From a checkpoint of a small transformer trained on Wikipedia.
Architecture: LayerNorm before each block, learned positions, capped logits.
Training: a variant of SOAP for these matrices, 3665 steps.
Each number is 128 + 32 x the weight over its row's rms, rounded and kept within 0 to 255. Layers, rows and columns count from 0. Numbers have three digits each. The size before them is the row's rms in percent of the matrix's.

# layer 3 MLP down (transposed), 2048x512, rms 0.141, rows 1996-2047, columns 448-511
104:172168127108068140077111155186126160175101156140124111115111110183118113107157107111156165074170101106193156105122109133117125164124122174136090132149168150124195111087119099130117161179111152
096:121106119144174124118137210149114107133161124043135131132087136170128134218102102074110127104146126130172114130100074132110122111072131099161102156147090099141180177102119133154182084090152121
098:113075138178114168098094107101146168130106086099105124120121103083125159183104105160133148115163120151111092167072108105126171129105119107149092105206165128143101158153077139162151160172165177
108:135142152085149137084104073098147180165134141099140093124157106087095138174158146109124174184125121146125086097178199092140106110168176152163087146124105145124083147095140101129185122167096157
097:154075156163158135099102099157160129144126179128157100083111115178116092104145222112104085050182158172110183116137091126077156089110141100136182141103139117135150126150129165120168168119145168
112:141109138141116137063146145130128110091109113149110178107166121126146136083151114102100135113129137112200113145170117119131179159107130090082111100134107111109123081115157141146076100167212148
099:133132083140109129130084066175113128133136118109134091160168123152130165090121048215143089107114153128139121138153117108138136175137104130100167127161112086130138117127135123103096122179126139
095:152123096116125173157140152117139097174114128116197133119105133150119144108070147155177071174137090108164190073099058090072114191157138075206131156136160159092120137165190132111190165160126142
101:176102078105156158147147099137129122132139103205094084108087130121072102148121093093142132115100099124183142139143127149084134179129218132134151095143157152124090148129152114107175141098096105
105:126169145134113114129079129130144205171203097094101074146121127094092135171123120180160128131072135135131164164132103074119133140205099108100177134120150087091128131103073144145152072106156115
092:122127190189136035130116096152178135140172129119129097159145060184149121168136113119165152081151073096186148100151165123133179121133172175112129113127214140172175155178147060136121111188183089
102:101068115171130098081197145172192138109114104126201069164104132131076109154126085135086125135102118141116109101128076141150153136130181100142146141124158133109049139156091148098138134125111164
102:139094110107195117104122110155108130122129125115089112141136155117099139142076156115122139075186112144085120155126112066143126137183160118139113091166141107081105155152124136065144067172166115
102:161125121211145086095121172064098135140141162113095174107135110086116113138151117141094127188150176095130199112121145131125150145087077136151112074178134146129131108135110122138176109120122130
091:127141167128121106099131070161090140142147151184167154096116118193142151142136164083095105125089105162177147153151104075070196092123140105149129114114146070149108085126126168146160142077152133
098:137128163077117140105152122133098063188124116132080103124121091086141094119135101142165173106094104122113087034151069096093136063064147134152154153122147158175079094091109083129069161125134124
093:087143042131095093147109139139171097135131104100102112144112077123125148152117190127105147167161120094197137044165116096063121078122167109142095145124144143128147109110144150122121161094186113
105:142147099137101113174124110140198045056116056120164089145120155091140165121069094101133081186161101119115123175065145103090080145153129071155175118132173164156129138181170151081147089109131099
086:096144115124148166174105082103153152113144111163119119079140060136118121188101145116116120124137143114074083166089130144103122134074150140130139155099144035074121171170128133153158155154101124
092:149139134085146127075093112148129090072077119123078130148152116139104131121051122202159115144096164108149154135108080146079086147125119123118157161159139100158201116141124177067134073123095117
102:148144122112187189114129102076127122153116138189121132196105104098053169117187132131143118080075133141079157163090164123069138091121160096153114152149199158139132117124166086140169187094128152
105:157123136133131138197116135116150103084130135121155128156122131129126107144111093182193101135083140144164139134114140198127082067107162058130126099151115130081128119145143128066105096152187131
092:088162136090110152129159135062165126144056150165157145149135143123111152080099107105048152158158144102124162150107120149112174192118150177090093127118102122074160113221093164161156163169066121
100:102170143151099129161108111134115097146119137101124174150112095134128128143128120158151168113120126133102171129167158145097108131137135113053182089104118157059152172103103139135154099167145108
096:157097143137184074135151122148096113129151143184094201107158057125126137111110126153108106123178113164151112109113078131071126172146080139150151112061109170115184176176139121131126051108099178
106:144086153053119104172145119138115153118113153091139114131086196136197134132171203139110094131094124212182155161189119101101154181168157104147143144135102173149103102118098109109159067109160181
099:179111109149113205133127119144155113058098095121134150158136108089113131104120152133144181174139100149153114137130157195142114160125122125139077084141167110146121140136150077079126180085061149
096:183119149128156100106086104152104137179140124175120105152122124096145152164105116157136068174116155136227109167135114131131184109124124166098104131106141160121133128163089130106100141184163103
100:151139095164131120112162104161117154152111104128114046149111158108108097126120129157139162103113149159158118114142196135119117102147092153080140143120102136147137140114138140150090092101097101
103:175133148124213123140129096116152163117075133155104122136078134092181141099072123144103144130083185163127117173175095148083130153106054121157089107126125085088136147153168196183138109069069125
094:131164115083140146127117148172134116126116109151115090082148180104086141140148138121128068123114139100128155176164158104139076149136090140158078146140143108138159172163131061110106095131172123
098:188165117062124095145091169112054093213107129209207060138096115091131153077124160142163086171132086108140134176106177111122139150161160102108116094181117093114128162141109142088102140131115141
099:131116108097132144184095117149167048126079109145148148145135095142151163087143126119097143133138121102110117087108121126157164111115159130153154146144123133145123113145186034093106156125109160
110:105172119086113169161115126131085133130163123132158091123190165137093109154131157108169128086100124070136124094129172134062068062135110168144145156169138154165119120137159130112106190149114066
095:155197156108116141171137087145163164164122125132128099112135089112193127170120117090078091130117051140138118190113124138200132176158181134070167092118132118118082090095144102100110109147136118
096:152127144151155119109120173092149118149145111113121050129164165103149139199126136101096070133097098095149151160168144112153135139112093163088164110158091130187177145110107098073128100072101200
090:096087158107192074128143156135075139104106136118153138145126167112115164168115155151137115131152147116100107114140078149093141162125118125094145157181177093171142104119118150147135092187096190
088:095146187151094085099102164141142056108093109123154164106158140086128181122138159117085103149139074147062119112153150124137090134156086138130105159115126159109130117098152090138117202133116111
113:130099118139124106137128107087131137049121108091158139112136124101079149136151113128107170128155057120187153121144148050144130112133135130106078114089178085086142133172091085124202126160134161
101:137141118117117089101109132121155154119084087169054134104121118129149140145091168121136131116104103115148192134150133126162052182097143155087123156157154145130179115164120161068169177120147099
096:143093155131136178115111089104152084088149124143098090121085127091166114148064095125224107138148065112169135093163160167116162159165049185114110118121099113139138083142115136137113135101122146
097:147163115064111179090138111037113170086089140156099122092178111147110095069165161144135160125126132205129126190097047085101128132106131041096156150149142184169159111162126129126105135115182139
097:172162144090121170144075144135101132148145134111153129114122089135105126143112108145100095113141130127105170088147101066094078162120141142120122100114150130114106187158103152072134168134141079
101:159137076143139127141138133103081185163187143105094179145113175118078137105111101112136176102145110123118086084140091132091107151116139076164113129135096144120174112078134177137134182095123105
110:171144096110093103133186078093097164110101136121116092136189164106094090140088144145056139088178101102123145127180079095104133186116170140097139189116135128158098166163144071113140186167123152
098:105123118142147148123124120180106179106181143138144158130081118138083189104107113155186065121116201132169097106142102153116132084119171144160161082122182071110129097086115154125127134164168108
091:154132067098143094105134123131189138106143122126139119117138162066120083113164132076136189081152155150125105125106158137110105096072113155175159165167100183105183133098182180073103065173157141
092:156126148153130147162144098173129108122153141110139080182142119117112146160128138109113098112185116132107054121128211084130178145138180108112108121105136135121102179146094114124147121115203119
101:152160098097143152135089182118159106141144132135133088079120160169182163148110144067149164167146150125118119101112146126131113144115145159085156195135121093155153151150160113169114133094127129
097:077123114081087147213182100077129119131105147139159164107133189144136089143082130107152130121108121152109102146184184120128065141125139127097109172141132128084181131155171128057147122100066155
097:104135133147134066149114111081138106171141126084092074139175125115127105137182151126118153101114126120144074136163137068174120165140146166095145103139083166143086064129104084136123138125071108
095:136170165108119092124157149128163145142151092156095154097141121141136086075131128102162112145162169148093166081174093066111142118093075139132149129199112112081175114111131075104032070160071131
# layer 3 MLP up, 2048x512, rms 0.15, rows 1997-2047, columns 448-511
089:141051106094200099117159107090146088198123121172083124078112154054234090131101114137148187120103133094127151151101156111139096111156131089175155167149175084184166110116132148168134109176128135
097:099139126122143117097164108103175145135161158117098094170135157127204102113103089072101146102109163085189174161140114128096087115144107188120174118082132064159088114124110133163185151152128112
114:179106159127135101098152135056049127197089178121140071101138106092137100112109149131140122115093171175167154167033123079084121057137093095179188099114112114098148183166201126158179121113085078
090:161112148116099137119132129114144119129230168146101162142153117196093112139111168155152115124095147123077133112178112128134075135117109179159124126109137117107110106094196080181118093112070108
128:147150152100097148142117181172112138143105185168135140087161147126109149133089133126114107157162111164120115110090144112104082073070098121109134139102143187116080178060117167154051058132139116
091:111198097154149145106081202134151132137100140149141131134177160119081158139083137136186115117178109116166123101084146121162128192105118147088140108098108097189203136151153148166109080135133105
083:165168099160133140181129133154187118154116115122093111168172173119135119120064185168120083074202083119125111106217136192084166105124080155118086156080133116109173159194105115143221184173130087
101:148147125117167155160160116093068193139118145146141093107153149096120141096114156091128143149094177088161138138112088108125138136104150136168140169189167067162097135154115166113150148101131109
096:112144073150080144168135129111115103111112078159161175119100129107180144102069081103088101088157191160092118134118137174109154091173082142145176151127120142137172152115182157150095178108136116
082:101147098145177104117113094105144138114152120144137081136141134117119187121073127169151129138098148180175118166112113088096153079085156111146123146065125179120122081075118131060128154123100090
096:170094137105113180084188137127158126093155114159130067098136106145102134056129114081125086119121122136127138134135096145153088134143147102105121143137173087075139129074125093090147142137160135
103:090151088082168108106131132133148125062155119154160163147136155130145096141077165138121127171181161086166088112078145050130131133178156142126130112132154149122107140116151130184139152139103092
101:139130174089140136115103135148095157154126081173090078187117113134160143037126144151125125130179119127170139145139119065140163125114146142133128141085153159178198127151131124184136144141116088
092:164114186081121092151180152165107100120163047086137109126112102103184074115135128129118108169127093087162103127131143163155058128079126166118133150084094058131113140138127104086120145193115095
110:130165079124085140106124092154106136154129082162171135174114061159130199147079074148107152136138119110119094107123137148098058177141067159116125128105068120109101162164107172102124220150138206
088:144144160157178116133111140141145050104190110135123120165153119129128156119133128121143100118139106132086096191104138140152094153117074102183116197154097109100119171106115137110124109166114148
102:138124075178099155145140177111112099152133124091146128090095174108132131120152179135175116109075192115113146045072164144153137079119152167163148162112131128065187124099087151150093047102133147
098:140099141124139066117138153129143154040076124096130171101095147119116154108125110106102117059133136112138130127139099095152109108134084112134112127118058075134125061160107083113097133139173179
089:105093125140144131134154119144098128145115075177140100170124168140133134120144110162110149143127118090151134175137147161101147092109097209175177077115097173117096076150126170129153103101137072
101:193130132152116107110120058109164094124160112137128152115112085168119137127144138145089117133119133146172136108127153142162061140135111136128137118142094150092101080117137135170123116142130126
097:184160126093120079189128110090164127142091165108106150118151117090092109139115114098092109147182115108103093117165107121128079081155128185104139166146110148157107129070081190186130152146079110
090:140101145090122120140068152184100148130109117101086117118137042168100145106153105163113094075120079193105145144172164152130133155117139136119093149164149081077182165155129110096078152158190145
091:140106169144101126185114129137166110115161098095109161109105087079104134091100139155178140140152131115144153141113193133100123104106148120095204180095128121158118162131126156121173110149146160
090:092121128070093124091180098187117060088099118124113051131156088061140138128124172110095139094160108060084092112133198159136096097143141151152154106117151088168119163177103096153146135152139107
111:184078188187089191123150078150141163155163117135086124138107176089139093210129137123136096150138208115148148126081101085126113053141137120095188141090177110145143142112137152169111194113158120
093:100100129122178086184118187134111136126104137110144131206131172104101051128045116095139200101098166124134155114133037124148122114062078161120087114124136104109120122124130106088114092157088148
096:144118103114130121162226121122147129173150152165109118166157154141154144097069163084132057060134151127107145123138143085153081140148164137110089116114142129161139082122127151151071133135112054
090:125099170130146131179094110154130096118146147049061125105112123121186137098125059129095132149054102155128168087115114106088089170190122176154131105103111135134091159150164121124163161160080108
092:116110169153066123166072130133210121149125144121138099084118179150098125167152138167092114109089094128170112134136117145154095128109146078161154175161138143081149086149186106081072128088164105
084:127076129098155094106123136081105099136102108139085132158161178139137125067067119059120120134139091155100094188101094119115141147099099150180137134190165126171194150198053125113033166101117156
093:162128077105126072202169094112095150173095173155122124103132131122124118134169102135121124114119089120142156177125104173124103098034132129123150112105113112058116108171128124159151144194061110
107:160113173184119181085132194045169179094101091185099155125086102199138067151158141146153140153059135091115146109184123153133090194105111168103151141163165096095150159065114114127083156108088149
120:158151123085136141110179097075151082195103164184069178154084179070109092138159141161125175095164163142115137091098114127129129092140102135153166119141118119172122136153115160058135127157171198
102:149113147181157133132149128141104103093104113114146155087112180144117137142143093085137141201126124081150108122167104191087077130156130075122162139122074131155164169210143108195148154156152144
083:124132116142167109096141136159140080118128128043116129122145131147169157126142126101137184067069128134130048119095100134067127076105133172082139082137094154160108155136113137141121093174128095
084:152146099139105159161140134118102148122188079156129135167130137149159116138154087187176090101089110102142125164162113140140109120168126108137157123072087112163119077115172131106106157134169104
094:178105088161113172079140113152068136134085145115134122126150104150122113081160111137134106090125080126182115139239088135141104150090126071126154089144087119176173160151110137137144136168114117
138:176144136077082098158134084144161115118101163134071063105153102073134100079102088141080127077103139144144152166077148132089135120152164115151147177125060134121106114108166152133119127103129073
101:173063105065159089109156161112140141153130122150116144103154151093161112092086104100111047121112103105070163169150171058105082159090129143127114139043164129146146124104141086136148110087122165
091:113102123034083124183152183124153145107188122103153095090127153092152137202133146152127090110158161169118067067181152106069196154083130114095115085150120117094103087164112176144140145128102133
097:056174227161147114120154134106175131140110161175085134138198104172120076091149137104139130096127115098105130174171182159103117136158186112109163209118120128101170130199148142104226094135149154
103:133153170123137102120117152130187145128099078108136135156123235115129081121126153135153143149097127131151101078135071155135087114143113103178109078152224121091142165123102155117077119181139161
132:170125148179206115057167222118104104118125079149155153075160121128196073106109106145161148140118106105099074133119126073129088103119168146154172130156130095082161141111133123128149138192166178
115:150145176167117099130151170108152128109155121113129154179115184142204158089115154122124084191114117170119200103134171154077102149145127118148064099071133094099156181096081135109112110137156100
110:121124081130145125113107135083198169124104132119102118149147105141121098138105093161104136157159056083143162172138094123202120099105089114140132193091101141109073077162126119095108130098159098
089:086150156126088117144147112065138102067138161128120128073123125168178129189145160168090167142154112093128194100122118156170096113107032200122088100083095112150127139145150163183209123165125113
080:221116144168134081119116115159125139089124137117117142118139083168147186106087136135154141095142134150103103138122184114079078095152057116046181118156164059134107150076185119106141095100096168
096:196148165165102177131120092192107145116167114150138134128154123111152109149099072120125091103101122115130155100124088105199153104151108101140076139210106136116151111105113121118112144112048148
087:102158134079104176067130123126124108124172124193106158150129158146167111162212101126116128094116141110149146202159118137158145173140108162164099115076140077132133113075136072093057146163141146
105:102205104166099087148123142127110090129165132133116170172169128190115131140107111170212147087133122088094141117116138092102117084148169174128092173090132148124115101100139211132114135096201073
101:139141181164120130141062110137141156094120094094160119113151137181160132123124158129133193081106099130143136127119146162134074166066111070128190100067125125106133107144154188130116155129075167